config.toml
rope_base = 10000.0
tie_embeddings = false
extras = ["some layers without attention", "local attention windows", "value residuals", "short convolutions", "an embedding shortcut", "norms scaled by depth", "capped logits"]
init_std_up = 0.0371
init_std_down = 0.0
lr_mult_down = 0.7
lr_head = 0.00605
final_lr_fraction = 0.0
Each number is 50 + 15 x the weight over the matrix's rms, rounded and kept within 0 to 99. Layers, rows and columns count from 0.

# layer 9 MLP down (transposed), 256x96, rms 0.11, rows 123-159, columns 0-95
38 60 71 34 63 28 54 67 50 57 61 55 69 18 77 64 44 43 46 32 58 53 59 29 32 59 58 49 47 75 48 40 12 56 54 79 58 68 45 34 26 51 33 51 33 56 47 33 56 71 62 60 53 64 42 24 41 62 38 66 56 47 31 62 50 50 60 55 43 67 38 50 45 27 47 59 59 56 78 59 59 73 73 62 42 54 60 47 23 38 36 22 71 46 41 41
39 61 42 57 67 50 59 86 66 32 37 00 71 58 37 55 50 19 50 40 43 56 69 58 50 43 57 74 50 64 27 41 52 51 65 26 56 45 36 70 49 60 74 56 52 38 46 43 46 60 50 57 34 30 75 52 18 60 46 27 60 48 28 65 49 52 34 73 29 73 45 33 49 48 39 25 39 69 42 25 55 69 41 57 49 95 16 51 24 29 22 61 58 60 52 72
77 35 55 62 55 36 30 53 41 64 54 59 61 49 76 28 44 50 51 59 62 45 13 52 64 43 21 58 62 07 43 36 54 51 53 43 70 58 57 27 56 44 53 68 61 31 61 52 54 45 72 40 54 55 49 54 78 69 57 37 69 70 56 56 01 77 35 65 65 64 52 28 68 43 74 33 81 69 31 75 81 48 28 52 58 57 43 43 41 46 66 41 61 64 53 51
18 64 64 54 53 37 52 64 66 48 48 40 83 82 40 62 61 34 06 46 37 29 49 54 66 41 63 63 37 64 44 56 40 67 43 71 38 59 38 42 35 60 65 42 39 49 72 58 50 64 37 67 41 76 47 44 43 43 37 44 33 48 73 47 49 62 51 25 26 37 55 55 50 64 67 81 41 29 58 47 30 59 33 49 41 51 30 31 46 54 47 23 50 46 47 52
45 41 47 28 46 43 49 47 31 55 48 30 54 60 63 57 61 59 38 69 42 52 76 49 47 63 56 46 94 88 84 78 60 64 36 12 63 52 50 16 53 36 56 39 33 39 50 21 41 62 35 66 57 70 33 36 45 60 72 72 61 51 57 58 64 48 59 62 48 56 56 62 58 40 35 64 62 57 23 64 67 52 33 67 72 37 67 42 69 48 55 53 31 61 61 42
62 52 35 33 38 44 70 60 43 46 62 43 14 35 37 69 52 62 56 26 71 62 29 35 56 68 40 59 42 60 41 53 49 37 52 31 78 44 70 30 58 45 59 38 17 40 72 21 43 67 60 34 42 70 52 53 44 31 55 38 63 52 39 65 66 54 61 70 21 36 59 60 38 77 39 59 61 18 37 60 27 31 64 78 33 22 62 45 42 41 59 44 43 46 49 44
36 66 53 30 43 29 34 47 56 64 47 36 55 18 56 54 41 43 70 53 47 60 48 49 55 62 63 55 46 66 60 45 47 47 43 36 38 38 35 53 40 52 47 39 53 45 64 17 73 49 50 45 53 27 49 36 43 68 28 34 29 42 30 37 77 43 64 60 80 48 48 55 35 35 75 43 58 24 69 47 55 35 40 56 34 58 33 99 87 51 26 66 34 43 44 29
86 52 53 50 60 22 65 60 69 44 51 84 41 10 28 55 59 26 77 50 24 55 66 12 80 44 54 56 49 44 50 61 35 46 56 41 48 50 53 32 25 55 64 51 51 46 46 36 56 57 53 43 53 63 52 36 43 47 50 61 62 35 64 39 48 63 47 42 69 17 36 42 47 33 54 67 84 40 31 47 45 37 44 50 42 37 51 28 81 46 47 54 63 39 21 52
57 49 56 54 38 51 56 34 92 70 54 43 64 16 77 48 69 82 56 61 85 64 69 49 55 66 32 63 35 55 22 57 70 17 40 16 37 64 53 25 53 32 59 55 62 34 31 58 64 43 44 53 77 40 68 52 64 41 44 65 34 58 29 88 56 43 45 43 51 46 86 57 48 36 69 61 57 45 47 49 43 25 36 54 62 39 14 48 35 39 55 58 57 71 44 44
28 57 36 69 39 59 50 54 59 15 36 51 80 75 55 62 49 53 54 51 37 52 49 41 60 34 56 62 67 21 51 51 73 21 49 19 72 41 43 41 57 60 54 43 55 36 76 35 35 59 25 20 57 66 52 36 17 49 28 60 47 38 33 49 50 74 88 31 45 42 44 59 50 33 39 30 49 31 48 58 42 40 56 58 50 57 58 61 48 63 44 41 46 69 40 71
59 49 49 18 47 44 66 38 60 43 52 71 37 69 41 56 41 71 38 41 49 49 68 55 62 41 63 64 60 48 62 50 94 86 51 32 36 34 40 56 46 61 76 57 43 78 51 37 41 44 42 57 60 39 57 57 68 44 31 49 44 59 48 54 35 62 31 03 76 54 45 82 46 10 30 38 28 52 62 68 45 68 65 43 51 35 65 60 36 45 65 35 68 64 60 58
65 67 29 41 55 63 64 34 28 33 37 46 49 48 66 26 56 49 35 54 43 35 52 69 46 72 80 66 67 55 64 61 44 48 67 53 34 47 43 56 25 40 20 50 59 38 49 28 62 61 51 75 77 51 45 28 41 56 45 55 55 63 52 45 57 46 28 68 62 69 57 49 56 52 67 82 31 05 38 48 61 64 71 34 39 49 16 53 53 62 69 12 63 73 45 52
42 73 58 51 54 44 73 42 27 46 41 68 50 93 72 32 43 63 18 53 73 51 67 43 49 23 57 50 50 44 56 54 72 39 71 52 31 38 66 61 43 46 36 51 57 60 62 06 86 54 61 49 39 50 42 38 49 45 64 61 59 32 36 53 36 34 22 77 62 65 60 76 55 62 42 41 47 44 16 57 82 61 69 38 34 55 31 66 45 66 45 43 24 58 59 48
56 53 86 40 52 45 39 29 58 46 60 48 51 62 69 20 54 47 34 53 50 77 69 55 43 66 35 79 43 57 64 58 40 23 52 41 51 57 64 44 47 64 43 52 40 47 72 59 56 63 41 29 41 64 58 48 28 55 40 68 46 60 47 50 62 65 57 83 00 25 38 36 31 40 67 43 55 46 45 35 34 51 52 31 75 57 41 80 41 53 44 78 45 57 48 58
49 34 60 50 71 25 56 26 46 39 24 52 52 61 57 39 51 45 55 45 49 71 44 77 40 52 62 44 43 56 31 45 54 56 58 41 28 26 40 63 29 41 51 40 56 64 60 72 36 36 57 53 61 53 57 78 39 64 67 82 46 40 98 58 53 32 62 54 55 32 42 46 43 18 44 46 73 36 56 24 31 55 40 67 50 42 50 36 48 53 56 63 58 66 63 74
67 45 40 77 45 55 20 64 61 63 39 41 52 57 48 25 39 49 11 62 20 41 49 28 44 52 41 56 63 65 49 47 62 34 41 48 46 69 61 33 67 54 77 40 43 38 20 24 35 37 38 31 56 79 54 47 23 50 44 65 47 60 99 40 47 58 46 00 57 56 44 45 70 48 28 44 40 47 56 44 76 56 53 52 49 19 61 45 56 45 38 73 52 29 67 68
42 50 68 90 42 83 38 40 38 43 47 56 24 37 55 47 58 36 36 46 34 52 67 44 52 29 64 52 52 67 33 40 47 43 55 83 49 54 52 66 77 47 65 46 77 61 74 51 59 64 46 58 50 48 46 62 48 55 44 34 61 25 69 66 61 28 31 72 46 52 44 50 54 38 59 56 56 90 51 73 53 44 65 51 58 69 56 43 50 50 74 47 68 52 48 46
32 44 36 19 75 68 48 38 57 60 47 34 47 56 58 68 43 33 48 47 59 35 45 48 49 44 70 72 58 51 11 19 47 80 59 70 68 33 35 37 65 42 60 40 57 50 62 63 55 68 33 59 54 33 29 60 50 56 38 71 36 59 82 49 34 12 61 15 51 41 24 62 43 43 36 23 53 77 33 45 43 40 43 45 47 25 59 40 70 67 78 40 57 53 60 48
69 63 52 72 65 38 39 64 46 31 48 59 24 29 58 32 42 30 60 52 62 54 39 22 26 34 37 57 27 74 32 68 53 53 42 72 68 75 48 64 30 54 41 41 42 56 70 47 73 66 30 19 43 59 61 58 26 42 47 35 61 45 35 74 72 62 33 42 44 49 52 37 55 40 39 44 64 49 50 58 31 35 28 46 42 82 58 54 43 48 56 43 62 29 54 45
49 37 87 62 47 75 43 42 41 05 21 56 30 48 43 47 55 53 55 61 57 57 45 58 53 63 57 55 40 21 71 76 66 80 49 53 31 50 89 55 36 31 58 33 51 45 56 64 34 59 76 25 49 49 51 66 53 38 52 61 62 45 69 53 49 51 60 45 55 36 50 44 57 09 58 52 70 75 31 60 47 79 58 45 69 53 40 19 37 57 47 38 55 45 52 62
32 33 49 63 52 50 35 65 74 56 36 43 31 48 40 60 59 60 94 35 57 53 51 38 32 66 59 71 40 68 27 59 47 53 29 61 53 38 39 11 34 48 78 30 75 87 59 27 32 31 40 47 77 51 77 65 45 49 50 59 56 43 50 78 39 75 46 31 39 58 46 31 45 24 47 42 53 53 73 72 27 36 31 76 45 59 55 58 60 58 35 54 52 47 45 67
31 76 66 53 77 48 74 47 56 52 59 42 41 53 64 61 69 60 37 64 48 30 46 74 60 22 21 68 71 31 55 46 33 60 59 45 58 64 66 71 51 78 49 70 33 76 50 53 43 48 66 55 54 67 56 47 81 50 48 47 29 54 61 42 47 32 66 66 47 68 43 38 67 62 91 54 47 52 58 66 62 72 35 51 47 55 34 74 32 49 18 48 68 15 52 61
53 40 44 47 46 51 49 50 53 77 48 28 21 41 62 42 43 51 45 58 50 50 53 42 60 51 33 53 51 45 69 58 52 00 45 46 42 54 74 43 54 44 54 43 44 54 33 47 49 50 45 48 36 74 25 33 63 59 58 44 58 39 77 63 41 48 47 57 44 58 39 44 69 38 44 46 57 48 45 44 82 55 56 68 41 58 32 99 53 52 53 75 48 55 57 47
44 26 64 40 52 22 80 30 42 49 54 61 25 55 22 55 73 62 34 55 40 62 93 62 53 48 74 56 84 63 58 41 58 59 62 47 49 31 66 70 46 21 29 41 58 62 52 41 62 48 56 54 33 25 64 42 45 43 40 44 54 39 50 74 22 28 45 73 37 75 60 74 37 47 56 40 43 55 62 61 41 53 48 37 73 64 66 51 43 73 59 65 41 57 63 33
75 51 37 31 43 45 52 53 53 52 53 59 51 59 84 52 48 32 48 73 53 51 55 42 46 32 72 53 65 62 52 45 36 63 47 57 55 42 57 32 47 68 49 29 46 38 44 36 39 17 42 27 75 53 35 38 50 45 59 71 55 16 42 53 40 68 46 36 25 57 41 38 63 63 24 40 52 46 56 49 31 45 36 79 50 55 32 45 38 67 39 79 43 49 74 48
70 26 40 42 55 55 64 57 46 76 49 49 35 36 65 63 52 47 59 66 21 40 55 40 48 42 60 61 34 58 36 35 60 55 45 17 29 43 64 36 53 70 62 15 29 33 80 38 39 41 64 48 38 63 54 70 53 40 45 44 57 28 44 80 41 42 48 36 61 27 56 49 25 59 41 63 53 32 17 68 52 38 65 62 32 35 55 71 39 47 39 63 71 65 60 62
46 45 47 60 59 81 51 34 38 40 46 65 27 36 29 72 56 58 29 51 33 59 64 37 48 45 49 56 36 30 44 46 33 17 50 57 76 56 70 34 54 44 81 39 39 48 63 63 49 50 46 51 45 61 50 42 56 38 55 57 63 41 58 57 42 39 37 61 27 72 31 32 68 22 38 37 71 50 30 45 47 24 75 42 62 65 82 17 53 62 48 44 39 63 48 55
58 46 51 55 44 49 26 55 35 63 20 63 51 53 32 62 52 69 67 56 58 99 52 62 49 53 69 49 41 52 54 65 87 58 41 31 50 40 33 51 59 56 52 42 37 56 53 46 62 48 42 40 18 57 19 41 46 65 52 47 42 48 46 40 47 40 71 39 55 74 42 63 75 46 71 38 49 21 45 58 52 10 72 50 71 43 45 48 71 43 83 72 48 47 43 59
34 50 71 71 40 52 74 48 61 41 42 57 56 76 52 66 71 30 35 62 54 44 48 27 47 72 67 57 39 42 31 53 58 43 36 43 41 49 70 54 41 47 42 49 31 42 56 64 59 56 60 46 48 43 60 68 93 55 63 63 51 29 58 34 67 43 53 33 71 34 63 42 72 71 77 53 44 46 36 50 53 47 80 63 69 43 51 56 16 53 65 43 46 84 47 63
94 55 65 61 54 64 69 12 61 42 41 46 35 49 67 55 52 25 86 45 30 61 41 45 66 51 44 02 62 00 52 42 36 54 27 54 56 52 56 54 50 47 72 45 42 40 39 23 42 63 37 54 54 76 67 57 51 63 43 33 60 50 64 51 68 91 43 49 62 46 56 44 73 59 57 54 27 39 40 49 38 47 38 55 45 56 44 64 37 33 51 49 52 52 49 30
69 64 65 75 46 76 41 37 55 21 65 49 55 20 71 45 51 28 57 52 27 44 54 65 57 67 43 46 54 56 68 64 37 23 50 45 28 64 54 27 27 54 35 36 25 32 59 67 63 42 45 34 54 69 46 75 48 37 49 54 67 56 49 54 55 28 45 48 22 60 60 45 39 41 33 51 58 62 56 60 50 49 38 49 65 81 81 48 40 71 63 47 73 47 47 84
41 35 47 50 38 49 59 23 28 35 61 43 52 53 62 54 47 30 70 57 52 62 47 39 37 40 39 56 25 62 59 75 61 67 38 48 51 52 28 48 53 67 20 66 44 28 66 52 43 50 67 74 40 62 46 58 51 22 80 51 27 40 53 70 37 50 48 50 78 39 32 47 17 48 39 33 52 53 67 53 39 36 18 37 46 48 73 47 37 86 54 58 60 32 54 50
80 42 36 76 57 62 55 52 25 35 62 39 36 56 66 61 52 56 18 40 73 42 58 44 42 63 42 26 38 51 39 38 64 57 38 30 69 41 28 41 57 69 32 49 36 18 24 73 54 54 49 51 35 72 51 47 76 41 68 73 25 20 41 54 41 49 34 76 89 31 60 84 42 80 65 36 45 57 58 26 76 44 60 36 42 20 53 43 46 48 36 52 52 21 50 46
43 44 73 58 61 66 26 47 33 36 32 40 41 33 34 85 31 56 51 68 68 40 43 70 40 49 61 60 57 50 38 42 52 62 65 63 49 66 59 63 55 51 51 63 46 70 57 20 19 84 80 58 54 67 45 67 46 56 73 76 34 20 19 37 54 44 44 39 53 39 47 37 61 62 46 46 46 52 40 55 53 36 56 59 29 47 43 44 60 35 52 38 55 52 74 34
34 48 39 00 40 57 42 53 56 40 30 78 22 55 35 76 56 60 19 39 48 49 59 58 47 51 46 70 33 35 31 37 33 48 62 35 43 36 44 39 22 53 74 62 52 64 59 47 50 66 54 69 64 59 62 44 40 45 45 32 43 47 55 53 53 22 61 56 73 49 41 64 40 31 42 57 46 67 38 49 29 12 38 46 60 51 62 67 44 59 37 45 31 61 58 50
57 48 59 59 54 52 41 31 76 34 14 37 73 36 35 64 54 77 55 73 67 73 55 52 55 30 64 46 42 51 47 57 43 81 44 23 39 52 46 62 55 48 33 57 61 64 54 38 73 28 44 68 44 51 49 42 48 44 30 65 39 46 51 32 53 64 51 27 99 49 56 53 54 50 72 47 61 32 24 41 59 48 78 79 49 49 47 61 71 43 53 82 53 28 51 41
62 61 68 48 40 46 50 35 70 34 43 24 67 34 39 47 42 49 43 58 62 72 53 56 47 59 37 61 55 66 79 39 45 35 42 48 55 61 58 51 47 46 69 70 37 29 45 54 48 23 33 38 47 52 21 43 41 45 58 55 36 63 45 22 49 26 30 47 65 57 39 47 67 33 48 44 33 34 73 48 60 24 59 55 50 05 47 33 26 00 48 45 34 60 50 41
# layer 9 MLP up, 256x96, rms 0.159, rows 124-159, columns 0-95
60 35 47 50 33 50 53 36 28 58 48 86 45 50 57 57 79 81 40 61 37 39 50 29 42 48 15 40 40 40 61 61 38 38 22 55 55 77 59 53 61 49 41 51 54 58 57 54 68 52 47 13 68 52 12 67 62 20 48 75 34 66 56 28 58 36 58 54 69 43 58 55 50 55 55 63 52 36 68 76 46 43 42 55 38 19 71 60 79 79 55 46 49 55 33 33
62 70 41 56 54 64 58 60 29 38 66 42 30 53 55 80 54 37 47 79 54 47 65 13 63 50 56 41 36 52 66 29 65 68 57 51 37 26 48 56 63 41 70 45 31 53 10 53 43 44 64 67 23 60 32 60 41 42 66 49 33 51 36 65 62 45 44 44 51 47 53 22 68 48 49 68 68 60 19 45 22 33 54 30 76 66 40 47 35 56 39 45 62 50 53 48
65 25 49 52 57 61 46 41 20 49 53 67 44 46 58 45 38 64 87 31 58 64 57 41 52 47 34 29 53 54 69 67 58 39 64 56 54 42 57 77 84 29 51 70 54 24 51 44 63 59 56 34 53 36 43 64 38 65 60 84 39 29 48 48 54 42 55 69 72 51 53 23 54 72 29 25 37 64 37 45 72 46 56 53 51 50 70 51 85 40 56 62 24 51 43 49
51 33 70 53 65 54 41 62 53 45 59 47 44 56 25 33 64 33 60 90 30 16 46 60 54 35 50 43 52 52 43 45 36 66 29 54 60 30 58 68 53 40 34 62 68 16 61 43 44 78 47 50 72 35 40 53 70 18 41 94 44 52 55 28 32 69 45 46 45 73 85 53 50 54 45 39 25 41 47 41 63 33 42 45 76 45 39 32 42 66 52 28 63 58 62 51
40 49 24 61 86 48 24 55 73 58 50 58 54 36 51 52 17 42 49 65 39 52 75 85 63 53 90 70 48 03 53 47 68 46 64 71 43 59 55 84 61 44 59 55 57 34 16 64 42 27 46 72 84 75 63 27 44 85 40 50 59 34 47 49 43 49 55 57 51 49 67 54 35 25 47 13 26 77 38 23 49 45 47 15 71 77 41 50 38 51 50 64 58 50 26 85
45 68 36 58 57 25 53 81 49 45 53 44 27 52 61 47 59 66 36 65 56 31 52 36 34 39 61 61 59 63 84 54 51 61 33 67 07 46 41 33 38 48 39 52 52 56 33 39 10 44 30 22 61 55 47 57 61 45 73 25 25 39 69 57 55 61 44 77 19 41 45 59 27 37 43 45 46 60 27 42 53 58 57 57 41 65 53 54 47 58 44 71 57 61 25 55
30 37 45 57 38 63 33 47 37 53 45 17 83 57 77 53 30 79 23 59 79 58 15 81 31 52 65 38 45 48 58 51 62 55 25 50 54 83 52 67 59 55 45 53 37 33 86 73 39 44 50 53 41 29 66 63 58 53 46 37 60 51 50 82 44 46 43 63 43 83 61 52 62 59 46 57 22 64 68 57 58 66 54 51 60 43 57 62 29 75 42 51 40 55 80 37
49 64 40 59 57 35 49 66 43 48 44 34 47 65 39 55 39 17 52 32 15 29 25 66 46 51 56 46 49 35 82 52 31 67 44 58 63 03 55 61 47 85 51 32 48 53 74 37 37 89 42 35 49 61 15 44 53 55 75 44 79 52 59 07 39 46 41 54 43 82 08 50 39 47 45 36 32 46 56 43 46 62 50 50 44 47 67 62 65 42 42 59 60 39 33 48
72 57 33 35 36 61 30 18 32 49 50 42 38 31 64 59 74 75 47 70 43 52 34 33 61 76 45 54 46 73 58 54 45 59 57 35 28 76 57 47 44 54 34 64 43 33 44 79 53 32 54 55 51 46 45 60 51 41 33 35 22 68 45 53 62 52 47 30 28 46 49 29 71 33 73 46 34 71 41 21 80 42 47 35 34 42 18 40 67 62 46 47 41 57 46 52
61 66 43 43 61 42 60 57 40 41 71 51 44 69 24 56 63 54 50 30 44 33 54 49 40 48 43 67 58 56 70 59 44 49 66 31 52 44 52 40 51 60 81 36 46 42 72 47 44 53 58 47 71 44 59 49 73 46 44 60 41 55 54 66 63 50 62 33 43 36 55 66 41 49 60 57 52 76 49 80 66 54 59 70 83 47 68 63 50 36 50 75 23 59 51 65
55 60 28 41 47 57 65 45 38 37 46 52 56 34 61 60 59 78 46 62 60 43 47 60 57 47 59 85 44 45 69 68 67 49 59 68 42 62 53 64 29 33 72 48 58 44 58 38 62 53 16 64 55 52 40 33 28 45 78 44 54 58 33 36 50 54 29 46 26 53 46 48 36 46 65 49 83 22 68 30 40 47 56 39 43 60 33 45 28 56 49 37 47 45 34 43
55 37 93 85 83 30 48 60 34 53 60 50 65 43 52 54 15 51 57 51 27 70 58 32 34 36 77 48 33 69 53 43 70 55 63 27 52 55 39 54 37 61 47 73 60 52 61 38 62 50 49 74 50 56 28 43 66 57 60 51 34 37 58 22 60 55 41 40 29 63 70 27 36 49 48 45 61 55 45 46 58 54 60 51 33 39 27 60 24 61 10 37 39 52 51 34
36 52 28 48 27 59 60 75 38 32 48 31 55 37 40 70 36 46 66 68 63 29 22 43 84 54 65 19 31 34 44 57 43 49 51 22 58 50 61 72 68 50 49 31 70 47 21 31 52 48 45 50 58 59 23 34 45 48 44 61 63 34 57 42 46 56 39 39 56 65 55 62 99 57 37 45 52 69 60 45 39 31 29 53 45 28 29 40 65 41 48 61 50 38 38 67
49 38 32 48 30 50 40 86 62 61 60 66 71 63 26 57 66 56 40 59 56 27 40 33 51 52 31 63 64 28 66 47 28 67 33 76 56 71 52 36 45 85 53 36 56 56 52 63 62 39 24 65 38 38 57 24 53 00 31 41 52 67 49 61 35 50 50 68 40 48 64 59 66 62 53 64 29 42 45 61 53 56 52 30 56 51 67 45 66 37 44 42 67 54 55 26
51 42 38 67 40 64 23 44 29 51 56 74 96 37 37 29 50 66 64 51 58 71 64 61 38 36 32 61 34 52 65 52 38 40 75 30 60 40 77 12 39 72 81 73 35 08 40 14 39 23 39 37 26 67 65 73 45 46 39 71 78 41 53 40 50 55 55 59 60 75 08 56 69 40 11 62 42 66 18 91 57 67 55 36 68 67 45 38 32 55 59 57 40 58 66 49
55 58 47 27 53 41 56 58 63 53 61 62 64 67 64 42 30 56 30 65 69 16 53 22 51 48 41 52 34 34 66 76 57 76 43 55 60 52 44 49 27 38 34 36 42 38 39 58 38 72 47 29 45 37 75 51 41 46 85 44 30 57 53 41 23 45 51 42 79 51 59 55 55 66 23 47 53 21 59 29 40 40 46 72 53 51 72 51 49 47 48 66 29 53 27 55
33 69 25 39 64 42 44 67 78 55 54 48 53 56 14 63 49 38 52 62 62 42 80 33 33 42 55 86 60 20 72 29 23 51 54 54 43 64 31 35 28 65 59 30 48 59 53 50 57 34 34 78 29 37 64 19 63 29 55 59 48 63 72 39 47 38 59 62 71 20 49 42 56 58 27 23 28 60 40 52 57 41 46 64 59 52 48 67 64 26 74 29 55 46 38 45
37 30 35 37 43 61 48 35 50 61 59 51 60 54 62 61 68 77 59 15 36 29 47 86 50 62 65 66 59 54 49 43 39 26 75 41 56 75 61 38 62 58 63 71 44 48 44 42 48 43 72 57 42 53 26 68 64 58 64 23 48 27 51 19 44 39 54 68 33 46 50 42 67 41 39 63 52 70 40 33 52 74 56 40 46 57 35 50 56 47 46 52 45 79 50 59
58 58 65 52 58 57 34 85 46 32 49 80 58 38 31 89 27 50 43 59 58 41 57 45 30 54 40 69 30 60 66 18 37 48 45 79 54 45 42 42 36 39 67 57 36 99 56 43 25 74 60 60 40 25 65 42 51 29 32 70 70 76 48 24 65 53 49 47 80 39 35 55 23 48 50 41 71 76 44 45 59 66 30 60 66 96 28 59 36 34 35 30 37 35 40 66
44 44 33 32 24 42 44 61 46 52 61 35 64 52 36 43 61 61 48 51 30 82 00 50 29 53 87 38 31 77 58 58 46 56 58 76 62 34 46 70 56 43 50 58 32 74 68 83 47 67 46 20 49 33 60 61 63 57 67 55 16 52 66 39 47 71 29 45 32 74 31 63 49 42 65 71 41 35 61 70 04 53 23 28 53 31 40 46 39 25 84 27 52 60 39 53
79 50 57 60 07 41 89 66 53 37 72 48 44 36 45 53 58 39 69 36 65 31 42 58 36 41 41 77 30 68 55 58 34 74 43 53 32 46 45 33 66 49 86 14 57 43 27 63 39 76 13 57 36 54 70 34 47 58 62 46 33 64 42 58 44 30 65 40 30 72 46 27 61 68 57 24 61 48 40 30 41 32 59 47 09 46 70 57 47 54 60 64 48 58 47 43
37 81 44 48 39 50 42 29 56 14 63 57 70 32 12 42 68 49 40 57 51 16 22 43 40 45 20 62 38 63 47 38 56 26 56 40 55 60 66 54 62 62 59 53 65 25 53 38 55 72 52 29 63 34 77 37 47 38 44 73 59 63 59 49 66 44 82 71 28 32 35 80 52 35 47 43 69 42 62 77 46 44 34 43 56 47 50 77 39 53 48 63 43 42 56 13
45 49 84 46 42 59 64 59 37 28 50 68 49 69 72 42 00 67 65 34 39 40 54 72 34 58 55 36 50 62 51 36 60 34 64 56 60 38 55 65 47 58 55 49 48 25 55 72 55 99 48 40 57 56 64 67 66 55 51 56 51 66 53 30 63 48 59 54 53 41 33 63 52 12 44 51 57 71 24 42 64 49 55 49 43 83 56 67 26 27 40 37 52 46 59 48
55 49 66 63 74 66 49 30 44 52 46 47 75 31 58 75 27 43 72 00 39 43 62 59 50 58 40 58 51 38 76 62 43 55 60 55 47 51 59 50 52 64 54 90 40 39 63 45 23 69 37 52 44 54 58 46 57 67 59 28 40 67 66 26 47 44 44 55 49 41 49 42 40 31 53 59 22 61 31 67 30 61 54 31 48 46 85 69 48 43 66 59 65 58 52 44
46 18 50 42 61 77 76 63 40 33 54 83 41 84 47 54 15 49 69 55 51 41 51 44 33 60 63 40 31 62 66 44 34 56 55 57 61 40 49 51 70 38 42 66 44 47 34 07 44 83 64 41 78 56 58 67 56 51 59 64 47 58 53 37 47 58 28 41 55 66 57 42 66 72 46 60 80 64 67 29 56 27 35 43 86 55 43 48 38 69 20 40 42 41 48 60
52 54 30 37 65 48 46 64 49 54 46 55 58 51 59 33 37 59 52 76 31 18 54 27 54 30 63 46 51 41 54 34 57 96 34 47 45 63 57 60 46 42 46 57 67 62 59 77 68 51 34 61 47 38 52 44 59 50 50 51 55 58 18 44 31 45 54 43 49 33 20 61 73 31 48 82 50 49 53 42 35 34 41 58 41 41 38 43 33 58 79 62 39 48 56 41
50 39 47 47 59 74 65 21 61 42 66 62 72 69 59 48 48 48 30 70 63 45 33 38 49 29 16 63 63 54 30 48 43 51 31 47 62 60 54 69 35 39 44 49 64 50 71 56 46 65 52 75 82 50 53 57 54 61 31 70 71 67 48 63 49 70 53 66 58 47 64 44 69 35 45 65 35 57 36 41 62 51 48 69 37 60 58 59 18 55 08 53 38 59 41 38
52 42 76 79 25 78 47 47 49 76 52 26 49 17 48 64 42 79 28 21 39 47 45 52 53 53 47 45 57 79 61 29 40 60 59 71 52 40 48 50 58 60 74 68 52 61 57 10 49 73 56 49 31 49 38 29 38 60 25 56 51 59 37 63 63 33 46 57 50 69 26 55 28 32 40 25 53 49 44 33 51 46 62 29 68 74 70 49 56 70 39 62 55 63 39 37
30 26 39 42 46 39 51 73 33 50 46 82 73 62 50 54 44 71 42 64 74 44 54 46 48 58 75 63 29 55 71 36 65 51 48 38 50 86 60 05 33 51 56 38 48 51 81 80 52 45 63 40 62 29 39 59 46 16 67 59 35 38 47 60 66 56 70 58 50 64 27 54 55 61 67 31 83 47 67 40 65 47 68 50 56 57 26 70 48 62 40 67 57 49 59 60
33 39 35 35 82 42 35 78 63 65 35 54 51 62 48 54 41 77 38 56 42 34 61 43 45 49 51 60 40 41 74 48 56 54 66 66 66 57 61 71 57 33 49 65 62 33 45 32 24 54 34 29 46 06 80 50 40 41 56 74 31 59 66 51 22 54 57 47 48 47 56 56 70 41 45 47 30 51 18 52 55 70 41 30 83 32 31 51 44 30 31 65 18 56 37 49
35 36 64 27 42 41 54 69 70 41 31 35 46 47 62 32 52 65 53 42 30 43 59 53 53 42 41 59 41 37 16 38 17 45 63 66 46 51 65 23 42 35 81 67 56 58 37 36 48 51 47 26 29 53 38 49 44 57 42 63 35 49 44 30 41 49 35 65 74 48 72 59 53 41 47 48 55 76 60 51 68 50 66 46 71 60 41 28 79 73 51 50 79 53 64 10
35 63 53 81 73 65 37 46 21 38 33 00 42 45 47 72 62 64 29 59 87 64 60 48 37 73 73 25 51 35 34 56 61 53 68 25 32 34 65 16 34 58 35 52 34 33 43 34 25 51 57 65 38 66 49 54 60 64 75 33 50 36 60 31 44 63 56 63 38 38 47 37 37 41 22 65 45 54 37 63 34 50 67 35 17 54 67 50 51 43 41 66 37 48 54 57
81 81 13 54 19 46 60 64 55 55 63 37 64 60 68 02 97 45 51 52 34 65 37 16 56 51 47 48 57 53 54 63 60 38 57 60 54 53 46 63 50 50 62 43 44 40 61 66 82 05 28 54 32 45 77 29 60 53 32 30 43 57 74 85 40 37 50 51 53 62 44 69 50 49 56 43 69 57 51 36 61 57 36 45 56 26 66 62 35 35 55 58 42 50 22 50
49 51 48 66 66 23 50 47 61 58 56 26 39 38 79 08 41 45 84 49 43 40 24 60 42 47 66 16 57 54 61 57 85 28 49 41 50 42 72 73 89 43 39 37 34 36 67 46 50 50 51 20 48 16 53 59 45 75 64 48 51 55 52 53 45 68 54 53 47 90 47 59 61 62 36 23 55 16 53 62 62 68 42 48 64 53 48 54 63 30 73 67 61 38 38 66
52 47 57 37 29 54 49 20 47 48 45 46 52 66 64 61 54 34 40 50 29 79 30 44 21 59 32 47 52 41 78 61 38 55 55 57 50 28 67 64 55 56 44 65 58 63 51 19 36 91 40 44 51 35 52 50 52 64 31 49 60 81 50 61 19 33 48 52 47 30 55 36 68 68 37 82 21 39 46 61 13 66 61 63 49 58 65 58 72 45 35 46 42 51 42 42
44 54 74 53 63 44 18 80 67 56 52 28 40 74 65 61 38 76 39 39 60 30 60 33 52 52 40 74 51 22 63 51 41 72 65 46 40 31 44 60 22 50 41 69 73 55 54 42 37 49 61 66 52 59 32 49 48 17 37 47 36 33 73 53 69 61 55 56 50 43 67 48 48 37 51 45 41 55 47 16 52 55 58 51 62 71 44 69 53 68 37 57 62 61 51 38